config.yaml
norm_place: "pre"
bias: "none"
beta1: 0.9
lr_head: 0.00777
grad_clip: 2.0
final_lr_fraction: 0.05
batch_tokens: 131072
doc_mask: true
dataset: "wikipedia_en"
Each number is 500 + 50 x the weight over the matrix's rms, rounded and kept within 0 to 999. Layers, rows and columns count from 0. Numbers have three digits each.

# layer 8 MLP down (transposed), 1280x320, rms 0.0201, rows 1045-1094, columns 256-319
426460551562538452500554479524391575536494589418489506415569520476429462473537560492530480549389495479503466447657537476473444509507547480461514403467508527513480573506483519514565491426386610
465567439614480445516582537481582528500535536544424435491444515489547488484538440612479449495512406594432628552566507525475510502572493486518362492481460483483480571474507499503464489448508527
473445504583498555454514494473449431467485530563484524498578520555524485592483568503552484485488549560469533504474509432538439524552471516559518558523452521455492492437521574442528491532484449
467554548526440421474410473392540543502584456612455623456552526552474456577526463564444478549522520415430496510444516464466456493537473514435538509514484463550493447580512481493570491412571491
570473553477548506566374505531580416429540456490508552524545502364470504444545540487553437435496426361556534510553520531443530452500452545497493468459536404450543433453550513412549461487484565
503492499447565464476524501534514485574572503452519504529549479414569518523464511563521497447379511498516431586567550463492405566525495480514543487473385542465482570538507518545433451484473592
542434539542511448473502568448475552499506508475512473533481577467548461536380530534575577536540369412514564473443496473478461513606550580484403576478491443363484544527467551454448463559493538
559482513491475567634531464657551508559478576496474522484464516463457510430466500556487510526445384480507579524489539577457503433483347486428535462506524436463543531462528449515467519497529490
486551402528541485526501484526475480470461391576446479521510460537456454502519481559595507448428465531429348477489518501507602514473543522502466538510459456490540408472481388479545502499459522
490527469492529473502497533540449524566480527521592508453473613528536492460483539518511418569468475522512570499557459498581561458485531546539471442450483506442517520554525527492542483501463460
501489523545517395479518483523351471504571515575565561470507497559505439429452478502478499537526444495450471545512494469506490428470616544488560523543562470402500573494382438442462633469478503
503457523553471501503394533550545606533456513472524536466473492520562545548355516547497442517537434606563426592458544514497481557433525464517507564442438506589553451491528598410544522515464570
515535466473536545522498471567504493497559456522545518614493599485470486504473476477493512526494489539518514513461450492498545415417425516557481514480497501450539455422542509440483476453567481
472522519530494528522456555515448507498528472507490524423588410461488510486540477517512483495526515456621490533571437433525566466527504545523493412581484491521433439488507590452492531539564502
514433542557504590577434447419558506478511438545415531480501451447437460532528521495525473465410524521548609523480565420470487527535591477531551547554457588470566488525544529500522523472409562
491488516615531590437449505431451548514483539484567469527498420582455436539627413480561397511589496425470574476486566539495580497521555498514500497557515362593514481503472427477436448516485574
477502545527489533482570492523529561514546518479483512620522524527421493513470499528517574507441523482454511409434522447487521408574514579572497518505426505538494487491511458574513502494376546
461524534552603452565478556493461526429411603517519501441537511531493512559503520497473470479499447488556428480472452456443473522580535529638511434496459437491471449529442500473530443471510451
493545492502498484482453497539512566491530535470529430484471439499499529460580490458513425498581446425503526490561498620481500532550527542442489627481473529540467574518485486440468555511553421
534506488474484493425524546508504554553570493468518497437512471470499426481459422547499379464493601493523434508444531544553478476512511482401539581477411551469502423431547586548453517518508448
453465558533551520547536538591501557554560475503468517519402486409509484438497458555527439443597564414384553484434528462463427437582611525505435540454445464567520577532438520512446442445492482
576516599545501478573582466525529499462489571515432480573399461518403569487457364478513496457433475454427489481450624500488504441506609437369605513388511494451461541520537646502499553442500514
440518505479456492534575452457494487504474550503465474525483517446598408576509553489472560543464491542566510525471567520502567451502399501476415488458486465513404482462513539511477480518472471
495450615535594460576460538490450459572499450572529596483479502539460439540549554566513409512508563486476475642546549478447487501601524525383463586470409504497423448408633641478530588599412523
446467515474488460545463452520550443470455446452424507479386495470517436465430481505403384494495615512570534527558444514439492504543515471558492472405427536463516394469389532525562518509510549
454517541506555424591416506648500411519472497485609479451533513593524467547560554567541431517503512460501497462509503498484481488437463450474564514504442557533557558501576541466505544469504465
525519490546552606415489498478477512569388490524424498533510477525414540557494422458461518502512536559458436603477494514498536420448620475458513453569535492524476468479529538463576519543433600
519477528517555526480520537480481434512435503536511491520471413548497496400391466468608471424490527496354510454528555446467442489445570530545496522512550498520439481474498483572505507469507454
427477452558487509490568523533567473589455494541465507490478415464558480451506551501519548497517504480377571513523523534398481431503559402610529532540476532441507568510452480486539485518497521
465548487461466555547522455501506502562502560500515504495491523431418537523503401498459519492436442533495477501506529518483481442511563491455453568510500522457442537572514459481561528508454513
485538424496489495585549524524476504530494542410420447495474398381547519439443572502486543497674603604507485540524469470443460511457426502505489456551532476461512549503512440548528580512516498
521459359370429478486592486527562563513551555501492512511506502458576387563455531373582548496606416447520471547487454491461561458546515521571544440458628531513494512527478549531569487511557591
566496481536470442613497408448508464551593543481545527421461395490423526516498466460585452406556446477591562512487419517519455460541593542479509516506574496489485445487505436532540535429508487
541482473428515428469482516441566563475485543477558457489586457433598563511394480511477410559511431437515476546397403523524519480604436504479528486449580520438478517431507558478439460473563486
423548460470535628465348568510472553341473517445492577507503624591656512472511462472574574483526412433472400456512507459534514534569494524541569511525582509506580495656554524507560437419510401
527482467540367553500461470381444482518415520543388580466476492552475479592491415485521591458534472435457516468540458445497478480484534581470517477528533555526392433491492544472498545389500430
538502476496401507538431529467499490462465545555624462570578527416469458589521526582467505522426502548563509459542547505478505510476420537433548537570474463439510505539550537436440473430475436
513465530446491566517446553474498528543549423534482535501509418440540524454535557464528459479520508491586443529444445445417520533580560479502463533480552494549492493480385537480574324476553525
458463536485427472528416408616528535473540396540431592474460512491508599510474388521472552463529511504575510379454560456492582535507496485515420502521504502464608501475500547397427561515508468
450518511500528515476505425510473447501438453481367510550492429473558508476532512589464609466387497533529482421460493508491520465499499525532535515504442518562463441572527511447529508519531536
514408554461366522572456535560536494494514572460492392492504574479474464570474571557528534496511459483582540558492494486583529435542486621492533496400532489491449501562520468514506449407467441
464507523423552437511516566575410491465468477508523498512581445485444495539543495517524405482504419487511500434499476480476436606442425507597498468538478543462477449563489549501526607500422616
478472556551555533547439492508447545568496478453419554418544558510507535540560498514440461482539483523457519538571502536466395464508457548410476550443459464616422482534495576489542479455422473
515529519534540431533451442587599513511497530516515540531474559563547472499486547464477468520465545514530397532502547517499528626594507520462469481558482448488493527473391518483459515345494569
502509374417531525522536521518415471365460420466566448498489544600519465500563494530501513511541527449467514471553465482419529513537541465454507542504520464498505517518561496563446493570496473
517474483534451403547507562492441529520509558456482584483529578451539468564491505529509541585526502517514414511562526602509505535478451535410485482497537554487497480542507427536495497483443500
516487457404580523488395430452469526502478557555491446459442476624550451540499549530401594498557460537504508425464499406437481515467659457583514562478407460481611476446484479443523564501565526
464515556477562549454514528569589415433458488494439474584530471450465470533453458513452479539485496373480494445504603452483573474484426526624415533556441609493371477546418488518456541551475461
551509453563569508492446536471513512554548452521531420542559473468564518540488500531499513532441517473580523453490501467518564524512545482495507521539521494550485574506539511535525499529568466
449515626548477456509520510531483524462516475461534478532542563524537497492475471481459535472451534433496496512546475455531493424427468585472462541480500502522509451376579530419551446411416551
# layer 8 MLP up, 1280x320, rms 0.0794, rows 1046-1095, columns 256-319
514531484423505588447397494553507462542389523442542462454489458466506491530512484488489532443470479451507523438524409423453487415510552545552584457513548552441489533504477586518513588540530472
564440539483518451548465430463526579507437487515432442526514375529529585472541522484476472567563564430558455414561552560519534438452493481473458475432503476407495509597532657524482530494598467
397523579517580492429435506505553483506481552450508464406551525532486458472535507472464552496533473502488542551573549427511555379465544475455491509590392476561537488513565505435562629509553567
392412521511519481488628417543480543471514491540517612518624561487453524479509641466465519463565492433530480437436606516582511468443420475527480467510432545508437536468457549444500479504461516
433562525498510473507552604433573443533484524545557471586472504545505469541483457549521444526554409477463446474424426501506523457485467477561432564480527446478487515546433474516530459554471491
512584432445544489530451439520539498460557511536482482545543503493474529472593518492500497490483523507487505480469527563590459557542469441593637408525516566569471539502544547478487508462575396
550523502442520535511605410524497580435384608382533494506529612577439518522537501472430552496572525444494609501529570488440489457603395408452538454517491498399506518416579461523468571518496405
373463529512569512454491484452435458493483514544460597583570519497412453428508536471513445431433551452475510536603586469449458515577550475479451619443395486479544551474565519535486542467500524
496444539510535463556487436504508456361512513523517397412511515456503464503462519481469502471504402478528493549534487501459543474525514483487544475478562499559513543495518405421453546474609505
517577552448517504483590474511483544495489544482508425573521515526556571536492396469574440410446453537572506476381501524458520558511508508531554494472478552565497435495466571466502533485507484
466534495471462536476553419484483432476488509510506545590502473570552511407487440541489524552467476515437570562518409536538578469462586458520599519524488513464418412482509528554449453466533434
507500480411523461487544587539512537509502416490466476476623428508464565522498502480487415528531509589535473453534503498609455537548523489449510464511476487519445459502546586453511575480426440
544444418458606478512598482431452560537469449477512475441483497481582518483459502548478537555539452382540510509521527501461535487428548398502496453542477519494454642475412544493565517594483505
525573546573489595522594544539601522591402501475581471529541482553541465459493483504547496482505483537613498446450480547433500495497446518542470466538560505625488453506491502463435447463441499
455600438488559521493499462497482503577442539532501462496465458493516468448536536560444528488509549583516597521435526515494517498504444479397539427507491594489465543496473576624471442376392482
553438505539469476479497402491498422562521465472532462445498500580543486500488474471408466474471470530554467470492496523432470516483521517541513505482514451383469509489584473431525459549512436
465552418494423467519590504540458491428525468494491517575601569490460473428514555568514571407549413393536466434569479475504497495508500477525452432470499504445421489471512499553400520534510536
523527480519526526413439361405511458519523517560547470515547520488507554495430458425378465517579563519539471608521552510461489509590427545509437498557426458546467409396432468571524631496544444
436502514487414519591442484489465491498504443592533448469455443508530618560463484489446456468466424548530494455457512457484531611455505529545485440436566488469502528553433460442442453509516486
537561419525369504448500470527580522448456595535482462488396575573450515549390483504567487524575492545395513511430494532448594399510598564491572460524530533520469535474395566512453505606477566
574540520512522486483537505529571629635398535492464579600496514564431558507497525503520473539524450501508510476418546430457398548470525541456625413431496505512487543474501535492530492435495466
514539453559599536468574387590545484457568494492513460626528515489557496451494500582495471502464564519563524494389442468495476561400546554568576542468381485552520527491500503504518504504487556
531440510497480550455594581454437504459553548505427504396446570507500527488581551444476467447483387567581541455513514497465466498509517466557498528489593510466509652491504504472476413455603545
484436548559485547539518491600528494500433534440515550538496569483466482463525410496556598589479503571463443485550486443482520637472522509525563531476530501551448593497484584458430494540584575
514522514522582459512432504451591536527506537490527400448482497538505502479561478548524565413421585586622489544531468513511447463598460445542460551518510495530587487535494537566421460573576530
544513496479489512624518514502444528441623498493540482476451522524476503502627488424556513469575468521479556548499586560477520556434456492509470498444503417477513601522506544446513437480522478
478481426559453514550455484563518441486505450489480466485487491425473438586460462515477507574485443546517532460473425497543531500472462488452565426557513514495503435459467571406538487547494492
461501518455521550490538486478514502525514511562502521533546469584487482594602502516546492587519508451500456516513558419397521584428472492481461473417510578451460464528547380450473456496498561
409491536473582516472541497470425484568472510423482440490464542449426518436553491574506498503609626426524495557530511474441649559517510513528531451412482499614502421531432531436456532546472547
466486543495550507375519568486562578495493554473557408519447478534509426475578381426551533548473468432539493385410497528501550541592501489426491593554504587657541478534439445457533590519539507
468506460501499464556527485484536527393593472432504532474459490369531572497510498577426522428519584514556502514419532477466498503524542590446452594395531572439432570397506475572579439444570572
405510471490540514500593535521610489534455519449586502459520428488564489574503498448495490467529474439491452496494469506510484530444464455534432490523347461441557543521504462483524426469523413
448490436589549425459477490500505525458536540403537450421545538469562582428488477490508622444420577522522491546447552472558550467483551580472468404425427556443495502389533509607603449469573610
512560489534501431545495519442565509469539450472452526499468471457540578505527443513510483486494568608534602551574451541562474483373539538584533525407455489481413482459478452425501570489443525
462545430448594516540434485485561484478508495454450464403532584557496539480526480489551320477501530551516497462476437506547404543483584539528426396472371570484452513476506528570523440555505494
499535543585445583534541414480542446560496519507533482508507499480463485446468524482580482482476457619440425487515459495530423569555482511469518475594541577583470456382446501516466492406421567
479472488492508530432529507506516547550462500640564505485572501586481467497568520375614538442540442420446519524471506458536399548588537381394462485583488513533489583522521444501475532492461529
514548509501458442440476491463508483495446584457585509592502483474419533413482573457532474482571531538499470486444488536547450552511446585592511490460538443503481551376449448579554500424506526
560534537480515515498518549560475543414452529492522452489451528482529523464455495419461535511529406602467433615545456451523471494557449456569494477534485548482603589460475548542482445526501513
442516459537460511498549521492550523547499640500542502439512542513520445559487504505534570532510587441581496413569569482444487488616392574582426416516474507435498518412449528455505475414569558
451513538492487455528474456532500500392474521596561537496527516460510566477552502451459521484551560498473439484539466561460517492490475496521454596572505527509486469513467478510526460581452446
446524540475554446420587471502591537491493518550516517519537463472496431518504433556566350451492491511500481494478454574529490569490465434549409556504488456492508506456554494603512466446527559
518525518420498447427596452564480530497523509394456562501575512485440520405526559581506532409517523582475507521552529441471533456482475383406592368494426538574495441519581444466355388440544526
447568549466541568425496360634498493458503610459515505468578438568486450462486490500529521434455507531527446507523521494540490509482416594455481552546542538490491453550445482564463468452486632
434502504445497536480476565478521504538505478503569583497397590521563482493573521464537492522449547509554474570568460534512557420608542493512542496458549557496520552444493484514412452560480489
479539566594467579515614508538522546495525457469546520464550457445406488420533451505532551487458410546401496478456544527471466462525389531507482480465529505535500570548565541441527454484479528
418450589556558473528509437439392508495527525463495468523457472528501569473565502420576507437550600514552565497486499449477536511485499432508517515544506439503327506503434495661463581443506595
476483481492532556401488530502547478480524572510503462497521564501485469486466423549571401521427429566452534443571612506485501513410422539462596511566461523422473493523549431453441488499461459
529472496460508545514497548433445462486558541422441519488474538486495539473535447555540548573445484579442466452466433533482396482512528551480501460485541548513492448531447413517531485475575472
440480579516565507516458469410612442487535526518545496514532517543473550555519448539510466443434570441455570514515451536499479539452506571516452536487555466505571513465498459460452450549497471